{
  "n_layer": 15,
  "d_model": 256,
  "n_head": 8,
  "n_kv_head": 8,
  "head_dim": 32,
  "d_mlp": 1024,
  "vocab_size": 4096,
  "activation": "gelu",
  "norm": "layernorm",
  "norm_place": "pre",
  "norm_eps": 1e-06,
  "positions": "learned",
  "qk_norm": false,
  "attn_scale": 0.177,
  "bias": "none",
  "tie_embeddings": true,
  "parallel_block": false,
  "init": "normal",
  "init_std_qkv": 0.0312,
  "init_std_o": 0.0057,
  "init_std_up": 0.0312,
  "init_std_down": 0.0057,
  "optimizer": "soap_variant",
  "lr": 0.00362,
  "lr_mult_qkv": 0.4,
  "lr_mult_up": 0.899,
  "beta1": 0.95,
  "beta2": 0.95,
  "lr_head": 0.00915,
  "warmup_steps": 200,
  "schedule": "wsd",
  "decay_fraction": 0.752,
  "decay_shape": "linear",
  "final_lr_fraction": 0.05,
  "batch_tokens": 131072,
  "seq_len": 1024,
  "doc_mask": true,
  "train_tokens": 483500000,
  "steps": 3689,
  "dataset": "wikipedia_en"
}
Each number is 500 + 25 x the weight over its row's rms, rounded and kept within 0 to 999. Layers, rows and columns count from 0. Numbers have three digits each. The size before them is the row's rms in percent of the matrix's.

# layer 7 attention value, 256x256, rms 0.0561, rows 105-204, columns 192-255
094:454553494493529479472483541492462529501479521562520510478522461490552492461511505515464491496479496494484502516517487509531494517478474526521468475496513490433507480474469491473489518505545512
089:491494503471518503512498490462457494468534462471482481502479531457552483535498488495476509496556527470472454526450499522515512492456491511524556503493499521504494534502499516530474488490530467
091:514501492497484461455521544527472493525513474509533520498517501466446552507509502518504526554531521454521524528500496469487484494536533488486546496521504494502474509519490478506552504532505500
102:513524523507488488528481494487491522502465484531517488476470496472498450506461515503470501524468534486521451463510480509480511505538500510537540511523499482512530483497514481501476504515509495
091:522509528512556494488506488490462551513485555510488490540507466485497504467433515543478519512501491474499515542537519479523469472487474518542524504513511501518491522480495507498478490496507509
097:507432532533470508531521446520501533470525476433534538480510518503514500499521507517548540516507495470495505533510510484490456461545501483509497526510465547494466490461513439513527500516500506
097:469459552474489501516519477495499483476477480490549479495494468515501512482532538500526482474524490519495553542527472472511477474473483508484488516495489538520476492498517486505485514515490509
100:505476505467493505550524484477526445507497467497503490502477517485485468518510500473534454515480500499549527514508482461502490538508505507476471494530487505524464524520464480516492525535490472
098:489492488480487452553519487496503489458496490485453513481474545494528477492505471502487501534535484482475466505467519462503527507508527470501482522519501519459481515530487496522482482464489484
095:499514485531496531456544482523499443514480495547525532467515538514478493495501446466523496509508479518484509482457485503405483471477482506483543507514520481486512454520507494452508475511495496
095:512483485530493475513532458499525507539445532515448476455500497491470510541520491467479470536480517483516506504507520458506518538528503514465499541532485458516469501532467506486517513468521458
095:527474538482510526531505530473484516487537466505540547522491536488491465516523539562484480480467458532518482498463458495516522496468490489502508475484475494471486516519491470520500523530509525
099:493505445497503498503499486524519477511477501525526500498526508488524506486498481523497480490471556481496452529485493505514472505511467509512554476495505466475531478514494484492482486487490465
091:487523513488491498489458521483506507540505498496556503449474501514552516525501533476491514487464463544495463469489512510489520498509476496501467471499454502496529540473498480493504506524479477
090:478525517509542517476533523494492492466522508558497471470498521487521529445462471468488562496496496508484533476466523517452518484496480501507545445524519511481480492504532530493522494476471546
093:505493522505512491474508486495479520500488445502511474539505496544463528489523491470556525512486483500500519494491474479497468480551476444523509489495496529501444512490532535509507512452517509
087:521506504452544486492510516495470484500518466521503480535501518467463503510503536475545495487485492499504496484507496493478449499502488481523500520496493454509483509452551474476497517482506515
089:568491487465485488496511486498475500494528508481534511506492507523523463511568467500492544513480523495531514470499488481518515490515528501460505511519525524494503497513479497518525501517509484
095:535519495473492451498516505467463483507453494498517469515504516499487455522507521457520510513528540526533516566487524441500484514532497499496502488474494537543491555491470510513495506480533471
098:498489491467511492511514439527481482530477466507495482502514520512500503515456464485519502487500467503506498514476521489544483515487486494487502472512476529459518519520441485529481506502510465
093:499528502494522485498459525522503490514531500509519480496498469494489470534534449524462522446507483522473496442541442522471510460523508507510524447462541480524501514482494472528523473477507523
089:495490523519510519503492476487452458476513520478517452491512504505474533500522499514480517506495482505528556517491506483484484492514510504492477503482546503499499475537452522519464523456562502
092:464521495501490505504504505507462549471537515537554495514531501505513521531492452512543488479512496482468467478503483491510462448510491530492509510521529501539503484506503547482518512495483464
101:545522475526470524469519515524487478482481504461531518496523510533538536512486484508449509538475542496524501543513454517529496475519516493508498488450495543496487505516542517497510514523499471
093:507482510432494487463492536493513519442480493509514500506494519502532482502510503497517502559508477454511552467544528476518456494503515517506525504503512507528486479519542500471533504499485500
107:555543457504510518524577536553508493520533515528475488461502536462508515524485503511515523507507492525489509479540483485564476488541481503498533487461519487532516530520507493452507495486531460
101:485472529478504516509502506493494506486461517528488497492525482485516487469479519476475518556516479496497523490528493501562487525522521479516479499500509501529434489502505508499515505485495553
096:552464501545502447524511497502512476517501506500544503502498518515501525539507489452495487488512479518519511484495464455491516546497519500532519509522467511512522476524518511525499537512495504
092:471474515475521435494492475535500477508553517532505519473479543514462456491481476504508532495474485494529501534513519534443523500515523484503539495496514461529483513493531501486470484470494497
108:472519528461502470504521473495513484491452516510481467507480455499525484525483518469492495512504475524516491457499551545482480529507492510478460515456490513521500485489526471512495483505486478
100:535493494454518544464516543531480479530516499493499498505485495517515536508507490497511464482467467505523510501528552483503444445524506508474539472502488484539506500532521521503509516486496491
107:509530501501473484519506445480519522501476512517506500486491528495459511505546423512533522506484546500513506490513478512477460511484460516523535484511501503452582516484485499526459530521445487
098:497512492507507462525517488562490471498510503534486507505488519503477524537503423508520506527516496491483509513489487525471474487498480512526493512549509520472520486549508499492490513489497479
085:500537502483566515449462510505480523501527498538491477492502437492481542492454483535516464499533500465488493505536524514460484523515488492483506531536532490496504505497546479496516475459489481
098:524476469482498509514506503520496470518522521496492484528502491493516520517500486524527505500505472493529481507480482473516522492487496491497545486536474494514517526509494495508508505493497512
103:465517478486535467523517480518521533493514521514514502518443485519470471513471477484496518481506489505532453489462504499465455470455476559470515483532557516496519491483490496510502510519510523
105:482484519500467456529512461543508512489463468504498488540507514516520522530517557495511459489508486508496478543537516504551511488507536501502546515518480530506497487490505510483540488513508491
096:501477493482519495483482522501519499523482511463520505470516481502485504487475506523496503512512537433524527533539523527495520464488514492561480478530507497495507522510462475519525534526545541
115:498466543505514502505442523493466505510485510493502541529545495496541471496499535484514463507523466514472461472513475526500448522487506492507497522507486485504476482479509524522517444539523515
104:521493508492483545492458533452495477490495456510458559494510512488462539484486530498480499466485503489493530504504496514477507525486476439513489467506503482478506515506504483503492482485473493
109:495520440548481496529498525531551520512510525510485499542492492504446476506551474477535521492511514514525457456506490491422495501482524502522531478527495491495534499502505479553519488524481475
116:528487447534472532497498487504514454491506457481478547497485530489514513481535489523498515487473493493484517496550507516537524456466510474503497486520486491513529499572486494438481553492481530
097:514494473476486489501529479516519523497564512498528489513472507501503456485530501513494473474482515501534513504524500504507492489495541515505468511538486482507507486511476470517519503502521519
104:486516547489501479490537499474509507469465487510522436508498467464510482468510513484512510459536479524473513543484519552439476460509516479517476543493491521484480510498526492501491488467485487
106:532504482512477519497495485527514500490566520537487547495495483522502477482520500538529479460540506504502468559517531479479517514483559480476510455503473483478544538535496494503484521491511487
103:527513529517457479498512507515533462506539480511497503494529510464576513532486486492514490492468488455484516537501458494516497501495493462508521543473417510540503520525559515471470529514521477
095:496521501480484500454504530475492483468498471524526443490533535512479497532526451524472528448516480508484529454521454482506503532514485502478502494511554497486506476469479526533505489509494496
099:504521536526496520539474547526508461521532475521506517541496504511502501502525527525472481445497527505495482501475501455503495523493528491505524431485519487505538515541499486443467517462505501
094:536521501477516484467541496508486512464506524477542517487470468496499513528479547507466522526486510478528552528516483521512473516560465543516433493478471494478496460501508559549512459524492525
093:467496542532520519489516478428527460503534528509525495483457517496466492510508542514543493500546513511498525511490520465502486509513527488469468485506515478478531515412514497489480501484490506
103:530450506497500491516476489527531491459467502508492499494522448488520524501487525514442495496487464510513513515524478505535470553502512518474505543522473468470466523458508525482460478508533447
104:479473484512494524474464529506529462500515490513515521464481475507482484497460500551516539484500506521508534533481469489529482505496446456525505515499492467526544507546560496457481495517485533
100:523519503519498529471509522478490467491490491523488499489476499477467475538530451496544507485507464511511497502533485509501495533457482483524516496514542516522516489506482508486480510492468426
103:482508514477463531549515538473533457490461472515494492548488500472471506506515468500499491518475530505498482515502499534492512493474489505475495536506518478519502514502517513530508502509497490
103:494466503487505511557484440491530472491494491502532485530486550517430520520497472467469563488510527524510546464466522546467509507518474516496526485537526526499488474461477499511544500518512480
089:462530506481487536486456536444460504504518483497534477503514475490480518495493503524517513500495539520513516538526507502515483493486523501523556515504540460497498479486504492514467524516546525
092:472537489507470521531519532504503525471507484532503484478520480458513479487513459480529493483508475488527479485485506473501503508493446524447534527494467528511526510496519489514515422496488473
095:505461499524476456483501489511492486498520487519510498508455478517477532505487544452524529501515519537560503496501530517499473486497442519551475476521521529513469467518499553511472505483496490
096:504531465530501483456516506491514499476511489429488492529463522490514437508495510500456494497484544535529434459494501514483535469531520515484510470510462473470514469489515501519484539473526507
089:525506537465520485506499490467457496520490504535521498497455533497487504480492469526468490489526476520530487490443518510482511527510489487516518477499483506487522493554438515518505473529514525
092:507527475486509466520487541498483494487450499502525477484541504521501515506533496519500458494490516533512528456474481515476529495467505519508490517499516525543478528523463519524484512524558510
087:454499506496507520551518471504523509513512520487525523517444573508565489483556475503513476455483477501495522474491484507487495469517498484503564539553487547502500493470538516500495521495476511
092:513520518523514539501520517511542492558516486495454521490485516506468452514476545454461456534500505504464503494527543492546500489512451434463452456491473477506535501489516480524479446492506466
096:460485524513540502516463493482498482479506528513451515492491474502514519465524498516521536496486489475481536486475497472496450511508519528458532509455544488508492503510481512443535489480556512
097:514493487488478508507524498517505479469485500523531518539504476512491527498473472509513553483520537476464505534511517510436496515518529519504479511507536482499527560508452478570513502443478467
093:501532510506516497536483447520526495477464497535470515493520521495495527506479500484472524507468547493550495488516512528507519515510496451507512493498479506460519502481525492442498522510511555
096:512433525501534494498489584497478533510481527507506466475464474488540476451519508508495456504532509472504543478511494511496485465529469484512491551470495469497502528487508436468522528498496480
089:563481532476491493470497472472465521473538493489519505489509488479481537548476499499542511522521501482451469500513499514517490526456499458504500482503527500547510524453466497511531515511520543
087:519510473489474496433469463513494453493521497469531515476525515475560520487538490501490488507468520477488522479506514518528512503493505443504456506538484501470464480514523508458495521473513507
091:477500482492499536500525494535540504477533465531512438487488480487509585515506483481478507499502479489491501571502474511496541505464499513482479488513473475502482490530516546501495535525529472
089:505487510506507489533485511519492495473556539498555466489531531444495513535523526501524515457517488502486512483441479494527499496508507479499462498520470520469435485496501513499470507559472458
090:487474478552493476494483537510476512521494519499506517543481489470493492485488477549520472501520535527497484522503514491496498515482491457495485469504470461465535517498479477488482471528517537
094:510489475456460532478558521524525551512500491496463514482552502544525483516486498487499486539518481505448474552515453474519474502459473506473472536473495468467509538493488489497487507486454515
095:576501468488503510506531496451490467507522484517494484457482580455533529482521473497468501500495515521479471494472484533501491494473472485516553506463519512493500470499515523498480479503536533
093:467490539464479512496504515492511542554486497486506505483519440508478520504458479494536498505467466533523473469488505481539512432523468541534511496527499524524501458540480490480495491515504494
096:475470529488553496506505495538494464480540501518474506495512475542518523463535485488509488476487491484491501495439486512508460500532515540497480487513530499522484467515519546458509468497499473
091:461468504529546492518490486517508452508499521507538495507510493495468493475499486478506507499478496468476485529514489485506506517544454501497467510489490487486498511497533489513478445541492543
088:536461505556487518515495515495500507496515480459469515487512508502488478518461519496523494501528554518514480489465472519498512517470521511537468482492485495512522490465535530540491528504483509
093:523479489483535534519525460486461515483490524488509510534513489513500486513462520478565468518486437507508522520518501504526473514524455507553498486506471526518535531510508492488483458506518515
089:493513497511506522485508459482524464517531481497516524476481506506523491509448500534530498482447507560493469536520537485507540531538477507501533475421411511477515536509539503530459540500471476
095:511471491521476519512530524504511486498517519504442512475523467540541498485502521475477476505532526497492492428477493500538505445493453529496503466461511446476501485461489481505466496456496507
096:509527498485518466504504480498472484553519545489468522447484472499513474499484516545520488477505469473515451443483514505511493517448483514472470510482522496483485490496497530463434541473513467
088:535540495494466537493504507437480485504460542444495456502528480458458521484460523509501493553478496530484524492522530487559536456481503471492496495459481510488499478477452502509511514520478526
094:491579567493491511457557461473496447493512482529509490482509520493509486497566523498530502489486464507511494513540484470454486549541447495475452492513502460499494524521500522524475506543462493
097:479503482439512486492561464465517548499540477501504512474487510551496503509518496522532475475443525474516460486500511498460494505504465487487504487537493455497495475482512491522553542505479481
095:485477515504499518483490505492482497528485519518466483478506504524519565485518497482507481531485505526506461482452505425525491504512467497487488484459439512499460547521489493504540529507476496
086:505516495508503541494479523483535504490525534497484526482491462477533460531516490522506490499520487522480467506455479492514490457514501498484490501504497501467515501471542497550543456517489500
104:485517492505530487523492487518535534492536522527467443490475486476519509534496467522518522518460512513516485518449478533436490463520439491478501492519520487506512510479554520508502509498466492
107:495521499523563475488486506484500477478503490530511503457520473504514494532488496507529497512516493463472472532510512475474536504520538491505482486508522478553526506491553509461516527558490481
107:506509497553497520537467453460539493541456490512505490471470518501545502491486518504514506528505524510488498466450521541525474443516488589497495432483546489476553493518544532518518544503500444
111:483546520527530502458493511491497492524485444534531523483520525515481472478477501485538539520464556497470521501471479515491469509522500479476479512466471502481512508490518475494459523442479518
104:529505504484512476496497452522492499496486481522505510489528507550477532492503485537471492520508532494510505478542527506476535464505469499492499502525481495470533485514487560510520512498526476
101:447508495512473512475483495536515486498508484530491480489522473530471433490494470508529479509467512502473508472473460500448504487507508512522511506498492485554494502493529518491509550482500496
108:537505565475519477456495516516459528453536475541527494490511468505481521525463508475491525494529511504485465491506507500441487466494501445495504520492491468552468517501465550505471518502507493
106:453501503450461505492531536463491448493502476480528472472515478486464461474508496494491519473483512507521495535527491491508489471480498511488530539488493472482524479467484474528495447504508503
111:481507543529469477480493482471452475495511534471514512527505525506498493538499521481478513500498469520456512526526496507513517565549485457508461537453442487559520492443494483506491517508526453
106:521489528513530459522549491522483520457478511508534526516514496477497543501505499502496500518488534458523502518503513462538505560554494497477506456490427508523470466464489497478535499491470507
103:502481530525484497500520546511521506508530466507543493558521461526477477533486527486482514514502474490487528490491536480511507515489546488482501510511503518531473511433479512473479509495535509
097:534456503505503489471480506537503472505486476493522498528529488505529472536519461494483460465516453480524485487467492485495538491510518531536503549491498503534494480507512480487508525477499500
107:511496551530533463478493503503511468474525492528509435514520507498513523542495459478460480509446481493502510474489459487470495540526447521493478525511523508502533506480469515513547492494481511